Weights of a small GPT-style language model, trained from scratch on English Wikipedia: 182M tokens, 11115 steps.
Each number is 500 + 50 x the weight over its row's rms, rounded and kept within 0 to 999. Layers, rows and columns count from 0. Numbers have three digits each. The size before them is the row's rms in percent of the matrix's.

# up: layer 3 MLP up, 1280x320, rms 0.136, rows 1029-1098, columns 0-39
# down: layer 3 MLP down (transposed), 1280x320, rms 0.0656, rows 1029-1098, columns 0-39
up1029 097:554496524528469502361562500469458501449505503483464500502524595589512513562480463494517527527494428540468424466475433488
down1029 101:431517487473431471562534472519568428506543438488572586452513479510472494495500476476489558495495612518486492483547446485
up1030 108:532614593488454454436460494374555524403561398497533609536455495494497461582552491408530448535477569539444608497431543547
down1030 107:504534553453459491413516554518465505529542527431625485506486522466521462482572449512433501514501531560506587448485513528
up1031 112:552530505454494523475451440546550552480497427505490515579468557462575566442579533462472508549402445515459421583499431469
down1031 108:542496533489468582499523552462492472528446486498503490485540522507433462510466501554525526455418516483535463584407454548
up1032 102:486638472533578479377479577529433472468527467550543532533579528531494564649492480551547526555533451515487526465502427545
down1032 099:454562539478538469503422545526529515382470583537531476527541506508524517405474549542570551377603465424422454533562478558
up1033 095:573615508501444511531451405410455494539505460456540453492511544420506514450493560501493464517553445569444500555472538518
down1033 093:455508486478558568521531499523614496467483414530442506530592524583483438485552490415411501499566521487484398399577467499
up1034 101:528458540543453669412512515530505520492574514473607488515546397482503448475467467546471500460456475491464614501546542503
down1034 105:429495514555467357470494528548508445596424553563439508498521496483528483485513487460567500449510543493387498516510493568
up1035 110:483454511507407517459450501443475442514483509556495506556503530535504493562525453500496540445660477452479410574444432483
down1035 110:570506523511462473535470511595437547446381508497482621503430465497423506449432550482533492419439536555509487470612453444
up1036 097:504534540460475488478444525522549523508568528429416558532464546482417511539389528529538543457455458507554527511495554494
down1036 105:498476517493551543460465511538489615568471542487464519506489477483584530491565506553548442431444508574530492492488538426
up1037 105:560428446534466489489522450549498479377492476480509533533540446515495553514530508483538507562542579473572586566525475480
down1037 099:568495567521571466463502579471495572515523585513562580424523430498500388587519501443495554548492485495520484366574492416
up1038 104:455403465490610450449411495519502537407520387427521565519492512424440509505517448501453522416458490429419511524471403475
down1038 109:567511567503514529594436496504521513588497468446548569531593522480508429501400522485497543364468504475541427458477495565
up1039 101:460523495553474539490490486476523499449531518534522551560474524471510499572489432502548491551604514545509507508564444460
down1039 092:512454455480475558496501439432420499599459568585459476462592451486526518494564400513439454539473527484412470519410458441
up1040 102:447470518537423568517414458455459391468509484481542519616559538570379540472436500483454502537543520556381483495479509556
down1040 098:462570513504519536516547518501531531533481536622439443532512542426466540524469495420547369439506493447414478496368426466
up1041 098:468563525504442520522537462523422677515495524498444595433442527449556570558518586565562458461490459481418478492486524592
down1041 099:498487548477459467447462425516520422460541364385510444466529555553490603498499505409555452542482560533476546523410476439
up1042 104:596509518569562528523560460590409500523475583576447450536487553404493540500485532557498417411522488456518483549477526543
down1042 106:553458431446477485497432515459550463501527515492512456412537448494522506510498371418501527546443465554393451567518521592
up1043 095:412500545439560523559512578469473391362472553579484423474508545415541535454395500387505591481555491432437500459503474387
down1043 097:570435426537483504492535523464707437519470474495494505476433516538488536557424476472668516539517516539541496560415537561
up1044 094:475431523496504445685491473444612511466600541388487614469564462487448483470421498518549513489543502640477564543412466524
down1044 090:482510593561450559483498420622410464547490472561545550455592535493486493510489535438533500520473456514432509473515453489
up1045 097:563463510521576482534483561419530525508525536515517539421454535502555536488403567398419453534565452515462535465445503457
down1045 101:469491592479491476500453455604501502573452556592428563509482524535496514542479474486554491492496574448502474525489473553
up1046 102:519591510432455545520528463522552553435471515517551504554549514632575461554497461600441634449446523490531522548490524578
down1046 101:581473423520523420472448487527508462545495486544357619408531650469564460517486485402505499550406549549573539516498466416
up1047 095:429483518451538543418502491460521547475492492535489582526478491553576520470509473555483521552494506471529514501531461492
down1047 094:533481485473547477583503465551474529404531439506475439606531461514603481518423555435515530404465487538539531504507539546
up1048 100:460460497582493589535487526487528387552517439536531565592496469481445456491526466536524489543474449543513447512477519529
down1048 098:518522484519490472562411460432424578533504565513550443535475520532494563466522492543534447581415527483515472549570531503
up1049 101:521483433563558454457474404477522542450605537504505513498446590560476555497565496545503538571514475601456463446630501554
down1049 094:595532459484519564455443499483525550510470550502482542477556470438565553475472448497530587571463442413537510452441403528
up1050 095:560436526529516577411529543511520566487582425463493482573465598483438523539397468525549558491387576466457562527498528496
down1050 102:415543468477557471532540507514497493573451600524453499491465460399510482532492538480464556589499506502541487492571396528
up1051 100:525474536450498393481574520491517424481506520455599418604474532570466435497558448438530431553568450528383418572524472509
down1051 099:425516499446390550541390582550487502488491515513444431521484475454584529421550463498541546544440614449507543396463540481
up1052 111:525559450499426520535521478485484483365537405447561437538447478551553446461515580450576493545542472493498553390451592526
down1052 110:527572480474422435412472378508539505543549584487473552547523505504521598542433454597544506559492527537418540393445475390
up1053 098:523489397586501471398525514407429514502481549414562467480504576515513539529402456555474478438563524552575461499510488502
down1053 102:427473528520512469498573497514534526549473534448463447423480419357517490510539512432513470437411450522495530522446466479
up1054 112:533480442531483485554455427480459495529493542517442475523433584452488424447563524484522516542496577499529510498502483543
down1054 110:577408511454527495524575464488551484507429587522467507453424498523456459542425514470462597465549427492517509508511473525
up1055 097:386463451489393450491452470455434493449525468494497533449479526545491474539522465456397444476526506549544441511494437622
down1055 100:507540503528630501548450529406513542576569519466450546527516551495463518471498387462499494500507435557467542473592489556
up1056 097:391419470413507513510478417461537502541492482400504467490529485448529480510499550518499495480516541504462544491476451445
down1056 096:566538530440516511597585475503467508522456576427494517438526498606468396422515550444559412502473535610512507610557513493
up1057 092:486505516544500542507535536493498533456563497427398499473605550508483517488497394451497515516598525506487443441460438465
down1057 094:533524456580588506483461507562447539510514518567506546497439424603520493453528653521599438576547502449512457585571450418
up1058 108:479429561513462510499527420442484484526575508537400489460495504513496471476399565471481556551433537434454588558455465475
down1058 104:510503483518404460524455537518536470547420433516564541507379510521472453428496520434518435435523474467531403427571394485
up1059 093:468420542543526509590485419452471491523443486514475481491530420493579483459500438532502556481494471484492611430511492492
down1059 095:480561485534460500561452595574504466513516484484478472560439477544492508350476511442517517465431498499571473536470499585
up1060 100:458459461574477563487488463548496525552335531487537563526489544474459496401481411411487479415421517497494436445545508485
down1060 104:462492512575474465518499438460586511504407529469524562484444506394451577453514491482544527496534546513468535473507451529
up1061 098:462553432568493552644550581496515492531465467501518443531513528520534519553467445470523465496515509476476516479494442499
down1061 098:458497574513482513537441463582409578452560497447505476573491456553535498374511476534428524467548559619528537481454528545
up1062 105:519595459492643526551484551469498456526466502479463476459511524561444495528528552459465589425492490520489540454523426456
down1062 103:542541470535479496406471537522532511502518472569438487478493522495410487351520497469616472371440377604415438492430509562
up1063 102:479528519402509519531538518485604489532472398511581473529425515591564439439570427472453429498446560490516469539539456501
down1063 106:475542485533513599531455511472525421506462511540454446547516440455523514422480425448554523487435464541529510483477571549
up1064 100:579487501514522494488463477471550606472462531492616437434517470517562427578494579473424501447482504506589450556601496480
down1064 107:482537409533425419507546478499527457528441441492498528593477431454426556492533441448487475474504520447468522596465538566
up1065 105:481567455600470517519503446415438526524378479422424551516550501560492494510464496532458562487476516470503459443481465493
down1065 104:584564467503485487468432493465541453464515518396570475471482469491578509455543482565417490483518384512555428528525580527
up1066 101:522505500412467592407478545453431633482522589507599552555430453523475551407555470482568476514494512371502493497487623512
down1066 096:540507430497450504463492495419501449492444550560571367588510494483469521528482565459562565521547537543457471436455432502
up1067 104:516423512575569555523496446515513558449493547470483509457497486455531599572563529446436594541413490508498447536536677507
down1067 102:501455549523508496471530504389399461563484367503552503520655430553560441482513465495508462450516510442481664513509501502
up1068 102:501480568511476512495499503572437503516425581562423571561549598376438467452578537466387531489458456555490399579550550603
down1068 106:496494372519424499509569430462525508401585529520526470475445459403612418489441571442452526447521521538554528483432504524
up1069 103:546457491475494580475492476591601563498438525455497430560447474575528520524508462429558417474553501495538470519522474526
down1069 098:493449497437484439483457595566435456472470438525473498499484417399556472493414481467506544523402412568429538458472556525
up1070 097:469373515530508554552557471504526516392516514441474494486608506506464473494552404593475575440544572513484515415543492531
down1070 101:517510456507489492473440438559500533538481547499579560525522587450570535463520517545510410494506483445437451508595505496
up1071 090:556494583611485464512492564487490470475526495429523430550522587580505442590402583382532495583461472432407572536441418417
down1071 085:509494454364510438457515440524472526424447448563504471577432458614417491484590511486430515467505435481515466486482533524
up1072 102:465507474436403515535604533474488462493440472535549492494491497563484463502422473562456569428506509477554523503479529533
down1072 097:510413518446571504484429486498541452513470464431546614604544512505470502423500535571453458496419436495495449462480409465
up1073 093:533443468557598538485478531632428462508403465503555452524394487503545608504420523486515461492430486511452486584472529512
down1073 094:488475425527426469485539518502505515447429545466457451450479529512507537523531482596421564491542451526496548550461541463
up1074 092:522458450530437464493494489507462492446536433482496475524517499430564513482608533617542583491479536536513473535466463461
down1074 099:589556463489465527501466534502554423571489467499528504564513496557515587530546427578380520530461512412461488572511510422
up1075 110:466461483578512547473442541393443489485388517501525493509445488527549444521521510531484480451513555454522455512539435451
down1075 112:607525564511510561557378451515533533444486605473536522559527610543495532491465547554461504518416446549389500411522415469
up1076 097:558474490482484455588548510510499603500521557567556551510519627455489455530450505441483455470439490423466491513514497495
down1076 094:506412517455478594457440453409461498515405420411528595501463550540607537531472427546468532466435570509554537507461534478
up1077 099:554519529510525545581535621467536414545435484476559583543595446497451509529523646590497409572483461499613473496604555498
down1077 101:433488463481496517470458475577502476428613463453485461486457558490506540436543623513447647537490517445505457413455518471
up1078 103:450469515482417544559505564495510528436583534452392487495407578550482522494604490465532532506536396468418405603536452523
down1078 100:481422459476570418513425500518497518525396523513543525510647411500531427513552446515575446525558556443501507544513403563
up1079 094:493482587619578467536507496531515484559465526554370370487493624375491553444519503562518419505426520496503527530433569446
down1079 096:494465468454414577479518583459551496448516530484556491545527484591443448503498492515507538483435501538548445479489462602
up1080 094:477414513503397440530481516496479519436435434512542536477548504513498476451538494539615517460486512398565515510516548473
down1080 093:547523433414448429416510469503553571553512538483488460477542573526487465507481492403421447547491528554489475499552479566
up1081 101:612471589578445541603414440476533623429550453475534442551512536533582599441520547541521499604514493592483543572597616485
down1081 100:584500540548566559564510578420568455394484623456579492492497498516368428469440478461517486542410470491533528515488445554
up1082 101:451485534500428460461504511495537417567514537478500539525541511460427528564539410521511524565467536564584414467491451455
down1082 096:509495510451460557589368527495464515403575423482489499508502495575534492540482568515450539443571564548551586514555544568
up1083 102:446473488512622501575504467509453525536522420472518512522444463522553468449500468501399544492454563459534534513612368487
down1083 107:399478542560541479529534503382498508577534528434541510488466502433575404466486567481434535524466486416584481430518353548
up1084 097:486508477481523582517419576431532487501397519494468472517550541510511508491517522393366508559513509593494582557482541489
down1084 100:455472517521412551540532540493509474444536535466427474497511469489526441556474459457504505606525561495453539471518549559
up1085 107:437412523555539464424454425574455542431512594516578504424568520552512450451523447568551483476476514453582558535414503480
down1085 104:604430540575478478505526509506494554554498527522568508511559445542526410466540499489535588576447499620389544548449500418
up1086 110:433521494469492454503500520548504490407553472536545525514579524441467494550529466418536601463526525599461439465436511516
down1086 110:499503466521449576482515553580463532400580472480452513522442564541501528519447546525563492455537466454477459499444553468
up1087 096:442519545478585538491463414386448459558381488447488460486499621518542479529378483515516502516544502488483451430551525558
down1087 101:531511551530448487463577499408540544518512475501567398516492523593418561532467499506489421458500419502506554531459399514
up1088 100:534460433566504519455460544621439462511463453523380479576538497495513480507460479540533418489501574523589495445517631500
down1088 097:533460487576555521573560515555382520399552456490484424514427560578430452522465436459404534541509491502568534468414511513
up1089 100:529565490536442499509558582469574455422445516426566424497454521459511519518448533434392498519508447463567525537538455574
down1089 100:580536421438500493443450641535432545574453483559497403510576592508516471511521558441506556524453509519468459564477555393
up1090 112:480573492519474498475486553567546462528501527561505577537553500541476517453504529525472602532398512491456504444493534564
down1090 106:532493581559509553457506507506453474401515509497420464477515590511413558492522469496498487584519513517577509482401449576
up1091 114:503511476549583565578523478463582566429490457439525452543574527572381557519518513538476563501536452500492527537515518500
down1091 104:426505533494476402511414543447474482515448497502586522510481449516495427589479487463537457449523585476507509456471615565
up1092 104:515606583524475587517471468473501608448468521539566480566507375508534440481564476472463487522436509453430565405462509349
down1092 097:460457463434474435536509527521455407528572541433427550520420515434521435610498561457525563499526477492464537585487609590
up1093 100:435549601482425512403547493444456564498457575510496554522512534560491615527550566456537488448497403525516469583542509515
down1093 102:537595517575581437496564544509503505490522489543562564593578441568508575473493465534535520512505424416422463497465500490
up1094 102:353509499596534512554456450503445461520489463519537545457482556516435420550605493406605517557483496384404442491469431507
down1094 098:574538523452566548505526499533528436505498460523485457441562451470576573456464421527407518445502547539467399450427531557
up1095 106:500507436455494520522380390480508441562478431436523486515448509449531458449479485505581538493471525479495452418466453509
down1095 110:590519577523550545424490457427577642455489503422504573574518408542614463558502538535482503431488527523490505518467477426
up1096 100:429501454464573576513493462461464562567514488500451401471422431485590542488503485517592532538483473402530569489368528519
down1096 099:511449498417612608584470476548553530507531539474536526476391472558482509487479472524421527449449513535472513492462483525
up1097 101:453377455449467522545467447519491498515572425536534499473500517460431423453491451549511431511445393381584479396486489527
down1097 106:487601517503459484503542497501454504524506496537518542493504457470460450523554554510554532532412460510562461510503505536
up1098 103:446469494522526528469601508541463579454516508486464551439444433498545513516505521527493575484585434465506445532502573604
down1098 099:501444531446409510523499482522458497580497422575512455454495404449459554419534497485487463573507428495526448586517467587